Weights of a small transformer language model.
Size: 8 layers, width 192, 2 heads of 64 (1 for keys and values).
Training: a variant of SOAP for these matrices, 157M tokens, 4792 steps.
Each number is 128 + 32 x the weight over its row's rms, rounded and kept within 0 to 255. Layers, rows and columns count from 0. Numbers have three digits each. The size before them is the row's rms in percent of the matrix's.

# layer 5 MLP down, 192x768, rms 0.167, rows 0-67, columns 480-575
098:080168207133158070148137098161126119096147081151108187063167085097151116096144086017133121093083098098116133108130125130135123089171115119118126122156133113145159120109170138146125174080117121112213152159120141177164144049120073176132171059155146112159128104218123147131119101140155094119
099:147042135094111146096097118106046146157096165114140083117149141172083107120152177183105185118157077192109122104141093126146083105128114156136082111119152128108156142143155192112111145115129118127096114177146172198182089139140130161094106089151146151165114119165139106143138117081099158142
098:145072094094174103076151113140152126151137166126125088157134094128115158193131106133119123124125120106105119116108131175094115091151142112131153092104132066135092096120090135107129162087110123116110159069137112106152111167130076130112079084171125087115132124116132096103171082123103187084
100:115136125184070153156117125159168142075083066125172115160109157118177106142158171101127074166133129113159130095081095158101140106128114083078120130173109122109125179178116079124092134135130128181131101113085149129108128184194079134131133091139146146136172157148172157127152117089141162145
095:094105121124155190181172115151116145135191120126104151124118118122153169133157158128086164127089114092120096150154053150108136046114127121120177100117128131048164136128125097076139152139114139122132131137140116112174115135165104119208171120089136138177085146166127110126185124127110118116
095:150078120145153125105161157136152146086118161172202136142144093068128146123102102122152139112108141063176101086035178202086137136124107075141086097117120132135117096102157163182084145115080101149148133130117106129124102164094115120159154158154073139147140090112157080101147097090087172162
097:135137140107102173140174183129140147119156130110114117129153117147144146118152141122135093166147127090173142125196135107111121075105167115142101092172125097134216114179104139168128149162080128126185136128150102098162135118099117031062133194112105143132106091072090109095098136179115123177
095:136084107090125153158116182097119177143145071181083137136145079088169117122105117118151127129154182116113094103149176098119141100160116129167146120134177156104112162161143150139198120089111118102169095120117088106148131144109147135099123141095143090123124194127114133134083104117185123132
100:058056126187124108169192150088160128147128111158145167113165187130095088138146159128095142122108151134135120124111155107199128079114120112166116139118163114058162106143095096133150165096167078075146134134144165139144097151152180178171130072170164152127085169099164135178094194198135171124
103:108144104194121151176167100141197112103129129085145093074124189128166090159116134191154081150125093168150100157146175130127142182080103140121061084111180088149174114121147111139132105120134172176129112095082162141157146142087166077146134107138147099103148120160134110139106159135147172153
104:158142124150135100165152118144130157156120138173135125133105134133133121106147136088100140125104167154162207167151109130127136113141093100095192161122164099149068072138116114127105133132130146103139139095147147127132080135145118168156116154132129097158110136112082113151115115119163149129
101:133126137130092200127143158126164103152105105133107134135166097160117117160082126108131129106128099139149181153139122119109098142161117148102092132160126160187093128146117095117104177109125115127124135126093117151122146104086118181227159210125101146164129167119103126157105171133182131116
100:161122140192146090136096143151129201142125095135214121119144125136143157121163096114074092192098153131073143137161074114175097130175130132083135139100168177188113090060131108095137077088138151096128097164115171201195115138160140140111140186172128119139147134163157057153098134114077102144
099:129175164146087182093149132139149166092185132179103218167074091127206127116206158131137147108103103100093123181116155146125073153108154135162161096130128150130122096101118165099153142145111127139105139154138109155131097121117106204121149119132115126114092095122140158176084104180084146138
099:068140103090147091142140104145134147114071131040120148100090165067181149146161124116111145101121103103156082145115143111202141111166194137121101202171145105123136121112104068118157098102116081103118203108107176041169154107146178144074208137144165141092165108167092142087148032060109149140
102:153121099151174120092148154100075125120103097096087103130114110104117071084102188144087083138169062163171121066153082122127152178113128197132166167069190134151158084117089140088107133130117110071143132146136152102157149088127095122107172146127142080149128114169170166129123091074111142071
106:156132120134122118048152128157118191093104167157138148119148113120069133128149160125132104151086124135045134127122118132155174112135008136132177173179084106173071104155124157142168091164095154068110139122107138133127120109108159186077124180118144113077116089133162136117150203140131151099
096:154133160127177188123077166111055135065137175097080154114143096139109088124175102102161098124123187151136074122116131153123092164119132135150103109113095101133161167168065146112193068092096149075036128166144145116085164142143089144142092133106099107062196090145147158087124093168139152110
096:096170108150103114111129087189155107128149224156164112112147190133144141137100140181110124200139110092132082120100183115099127145128163104144087175100084161105174140138142153175121145132151139099130070114166084122108161172137097119099131091097100157114098136158154146202165132102144152187
100:164113108160140120117106079102155179220124130049134100155138080174141109183103120119169154149108177148197187135116140070144099116073094188106179103102177104060101128120121121131185073114133121085109145113085114104075110142116129127150125127139176100100142107092091085115113169131111159107
098:117159110107125106082069114145063178116199070141130126166113123092145181082164121143140151121143177128159143127089101201067130090107099072143181129097093083082153154144116173103169124091143088132174129074146120126129157129149153204059129109126118076076098127095140129086111176154144164119
102:147133091129165185123087048167111142107136088137115123149164205177131135110176126125135182148117134127128111173182185083119149147139124101073114150116109119180122080152104116074144135064125132096178158141194101103080145144135132118104115151143113128137146180138145085147143119116140109176
101:097092108148170187097142116116160144107128119129162083093175120144176111139079175125079165146081149115116180120073170116138136070102168088071121152154093208144159152136098129098143175107112106119126144133114105143131210102137176168092143147128156114067151133138102136091126171230091139169
103:108098103115132163163117142097079129176121172131107134117140176121157107160104164101178190131147156142092154120189153163144094141119128137180100136105109122130070112163130095196147134152163120134147122153160137109094097121101124134107149174105110074150089157113024098085092147113187094153
111:136081060112123112168105076173146144118134155146147164125104129109122134157164042093126110152118165123074155097092146157131107141105101119176144158095161133092156065065158154196138120139183101121128124166147106134174128130143138118132172184159128096146215125132155109119143136096185138164
100:102140113100072131149124131088137182111121152091119132133118113091122136078157133090136106129062124134098093104141132128143165161122153082135160119125125165173162100127170144076143108116094139118123158111119127140094135152114124166148149159145130153150095160122183107171082103148141142120
101:132131098133171127160128164137118078105119082142128171090113129086123153157086082031096151079081101157082134128186151177162116115136120152133135137088158099132104123095159163061134133130136155111126123107100128113146121209137167164110170087149111119111104123112134080125118081069178097117
101:183144132118110130151124114114141139124207126154139131087119017118142146115166162124097126083097145162074134172137150130126078088121116140172121129150203174112090116133112118142151138141103117161116121120164076170144137157156132099166167130156167074126125102082110138131117147157085141148
103:063108099101151182146132120056081149131162122149089137159110188165080088097159093174117140081122116123115085131140113151095169091107092117096181151111146165131174124118163126110112166139116145173144133180099081088125110163099080135154070132190118103130069115087091130180097107175107106105
103:155104111128138193128113180117142122126197108109098125106179152103145133109086107167105113122155101130104175129141122136115118168145120087098121098094121149077089167146140098133097147122125118169102084202143142098140162134168156032085123114198166128093129136146127134109156119108176061138
100:105103101134089140097137072149064173177145140124146130124075116142112146161140121160150136088148083144105137122150145049134119152022082122067150121144144110124138141096088144130085127137106168081139125113125095056110101160103137146106089155181125053127152129176133102121119190100058151113
100:076128128110112100117135135153106155137148170109136111140045085165102132103179228119156136133176043100086153098146190121086120101135106156141200064100089172113152142147163166099136105174131098090144115119109159084137146145157144161129099168109193093068110069155139121086161101122088120125
095:168127164160105123118111112064143090085131115115125071107153085115145116105119094144175155126076164192182128130161163097141125130066123164103165101120184157087083090163138103090143140181124125154108126111199154088174148133150157106105139096109140207121129092164144105095155088136087152146
101:131159096115169053156084127086112103109108148121138145185121089117161140107153118127203165160162115138124099126121058145148123108148195126157119162129135116121183106093124163107109131098175130152119148119098111147151179137112144226160159113072096103119078141099113074143136177153089172114
098:156071094129104106167087162164144157150125167157122089213087054186132124178138103172135090099149095170125103131139098097150193185148141179176145108143155131088138111158176140093148134083133144163133132166125177097189068114118151170147121128191095159125093047083110137122077153139065149155
097:167170175140067060160154080127138123123131131208120127177128076110127160176166187108163114165160131098114124092142092152144106092146182110151177050161156112158124104101144146104196156150100107140162126163089102159159117176143158088121180082170130082152095105098107126177171129176095130141
102:169157165137139102065113093128180118116085111118169113161151148139088065094132178148147123101135104155060090124151160148065107149146140138088078175121142086129094162128096089117129149088172145171116093173081125098090147143155128145175144104094144108166186115116158079142152120212192146124
101:148077120092085125097124096084135052163091158177166177169120089109096090191130161117110113125101149146117130126084101126115133113159148138115142105141188128142127132139135130174100112047098118127123088095128136153113212190124162167071171126114113100103091152100118148080120102139106089140
107:118134115100096102173158156145171212143050162207149145104089114173119127121138180119065081161083145090123153124110144100114171147127091131051126149127083097130088122118100138106126153142156094096108148106170135136077153161144099124074153180073175123084067161185134082154098111124148137110
097:144106130179173106146092163197184136106033158095118146106125158142129121137125166140146055151138117069116194129103144165142120159109091135155099118178128186155162159135127141160122143103132065122165152132148168141123054128111113145195097105074133181201133102140130165150160126092188095136
103:087167184151117131081122154105202111132074102099098146144069153142097182103123134087144083125138124114105134163118113199088064099095118100154137097136139126130075125144113060104087105104131139123119114131150163153112110123143132110129161158113196161051135119117165123095129105103105132108
101:145092109216164113127108156132125151174124161117089128155099131143151105143108128057133070070107113110072134156136060132123186180158129103055162144135172123127093152160167077127132066147141145176140116147124177123171186115128150160108126170160172134130138102074094098175127198119129137143
101:109113156117172126111132132127173122147188137135103111145108029102167160164091155154138175110187116083130103200148098135117123107127159115104097133142129136113125130121140115088157083151116114130103095131146171142107152144078152119057153175123105132131102121169166005130104114193217119170
096:140128155119084128128162113136109113118181175144122113123089125124104106145119211111125150116075143118174132122101109162166107121102092127143092104081076093146113151109136120131107118068148115124107135127063113161144087141085120161166093156143062137136176108173114075104175131121133125082
100:102128090117068121148085118156137068137125147057139135105175093185186114148142114078124132139118091134154168146110145098140129189112098147155079151158145096102158109145059058183183157140126102135113108134174147157101162087113163171107175105113083067120114087213118075160151081125164121085
096:100085107069149193133142102113107120114094136122170117104170121063163085156126137152186149164177105167129148125108115123078108068122090126171126130140216189014143092186120193150094129110162104115115214116057154174126166149100155062155090157183165163093090138169149115164171183046111154115
100:157146127101153116119153101074125131087109185142136176106095173181094144136158127164064082199135112165110131150110137169095151178128090160061129114118109089113054146136090152173138121136159103100132114145132117116162115144116076133115143141110123136071136168115115097179132164147094133120
102:117094156127075163175123170206121100149115103135068116121083136136170117154172111185160072118120153085133048105128138067122108124112158091142131089134200098103205145147131118138142088121125144105163107202185157087138129135121129211115114106142119128067092094129135135066113183161102160111
095:182100120162131119154152112093092136080194076110147099130166026160119093199102174140186137110075178133146153095146135096119178131105178121112100151216162108115165127091118151104117085137124103115161129140134135099156125153093144108172102148150131142156096126076080113175090092118093092114
099:128117110156136153145094100144094152151111154168139095143123155139106099104093145168071098087142127131168103153127134102142191087097156143134178078092140150110162157169099141171185127134161120115173093146118128110112174110141103087166099133158050098143140146132142107179150139100190107115
100:158131087124149153150068118125119150119111155129182143108166209180069129159200084155071108115205118093127155140075123119210108167123142203164156193118101107112102207124166175103120138216089134149079185128107126094105059123156123137174105160131083146116139108091149167154113090157102122086
100:130095127118089093113102151121058147120109061162174127097167118105126117087166116118110117179123153124119125135123105070143163145166098162159125114128195191156101156138144137086106125142168126135125149097045155118105101134118150095127142113134138122134141121095075178076109133147098100159
101:180131170178091145108127147103121116056129139130101161140163126156212118173109177179129093132163159151142129124121137131142180122136150113081098122143097148142161068110109151137097116126148095168107145208100094134172142160120131185136075107084089123144110123114136102117127153143102137044
100:131077089086173129117110213119119082178141137135146137145124145129122171119149114148116120144107086087180114105173130165133163124121088114117146168141181110127203172106136161164151083155131152142120200106157144126134172120190119162141169136224125124145111107148225144100167110136131098097
098:122104099126086108134116118137111139088109112118061177136133129130152115144148124166145121123166131120159124176186068116062188112139132066143149055119146065108152064115131167135119143143121177081080176088125154107123085143163142110115099142139173105152143104094079134060210145084163174133
097:183151131104192114083133154114115071185042003105141122121139194217161160135138139162145105108105120100214215161128168169090028137110167119152147113141101081130170110138186183112136099108088130165145112097138163106146124120161171125124164107143194137154138113134155123169081127104105150138
095:093129160128090135114139141118119161083206117107104105137147111174139117090125106088076175090182112125085128106131116078096129124129049148103078116157165089115217136122118162125131087131142081131163176051102136120102185167109176121162111096117113112118162156153123125120098150109124166106
093:117117112151207188161115179116133144098139068203118100129143151155092167135104172140147149206125087118156153151142136143153154086121116123107150150065149103139112152145177151175117131159085116097150104162152101160192122138099061136135185071164163126126146110116088131083116077118144124100
099:136161106137100119183078122142171143123133147121160139099120117133121153101103101130135148114109113122150161129133063074181121140114112117057116136113121177091153131110111092139143188139132139138194129133138079096162127108150086174142108081139147094148059117164136196154128199106112140094
095:097091109189141113148141130133118079078161128116114140156107196139100123143132148139154094101120118092130140120123129103126097133139164127145021201156178117131105124185134139134096115093022160129149127131098115156107131120109090169097128138155096134110176196118159091184125162164151131170
097:200132134151110147164160075180137104061175198172148155153099141109077068140107168131122086104105105117149133103072109115194106140151107140197124152114130124084115103058129149131111131153135151093111119108091165133166175074116127059113192152108125080141089141139102123167049142105085141081
103:132173120134160091138141070111175105140164100158189106156082092153149132171091192134168142180142151182162149085069163111115097109089144134085154169140097169072107081146193115153144141074138077102195120110141170167142125112171120119140107054140134157078139116131150144108161103127109202113
095:126171132102158200173137131131161128121114152136198109185138171138128121105098079158143109133124155137059117166144129094178153106148111124158094126148125161132113127135099146078140155197136132117143126126121131130159119151161081085184140067140083122139094144116175095147070135226179137156
099:120060119137129186111088202119108104109116123154127130147181180121164110107080083083160113124084083113144151170118160170123089131133152186167158058149112103098109145083158101099092102127135207152085194112120089139126096139182140150169114105098163173149115163091161144130154161133167156129
097:155164142164147103158181122089121118115106094169149103085183108101103159155187089124136170129192119090108050145198130135152108115121108150148151141100133116146116100095110124118195069145126101103115063155191145172111080128160118106148091112075131109116114089101109112172133049156108104145
102:149158117130186113137065126129130146136096183105077124125193116130081124107255098156121135063165163086082072107122169111146146120148095094143125148169163128128128117151141122106099072120147126123093078119118153105163134139152181099213049148124135099115169137116183151120125147093101082146
097:124113096128124124147115123124193110155141133115105117088113119131116069138103081124161160120108095114105169116118103081144174086115122129084032166146122141141104136124055174115127113112128095170106178124096118169139149098140144101163118098102157141103080177128169124134191124150084138173
091:120091171146096166113140170124128160038160136086133103134106121080152116109112150186095133172129089137201116142071116115119125136082136116136128071174090097116157153139161151169163126109116118124148132146118100160125079148157130069134181092097142177200155053144081108094120118089108148137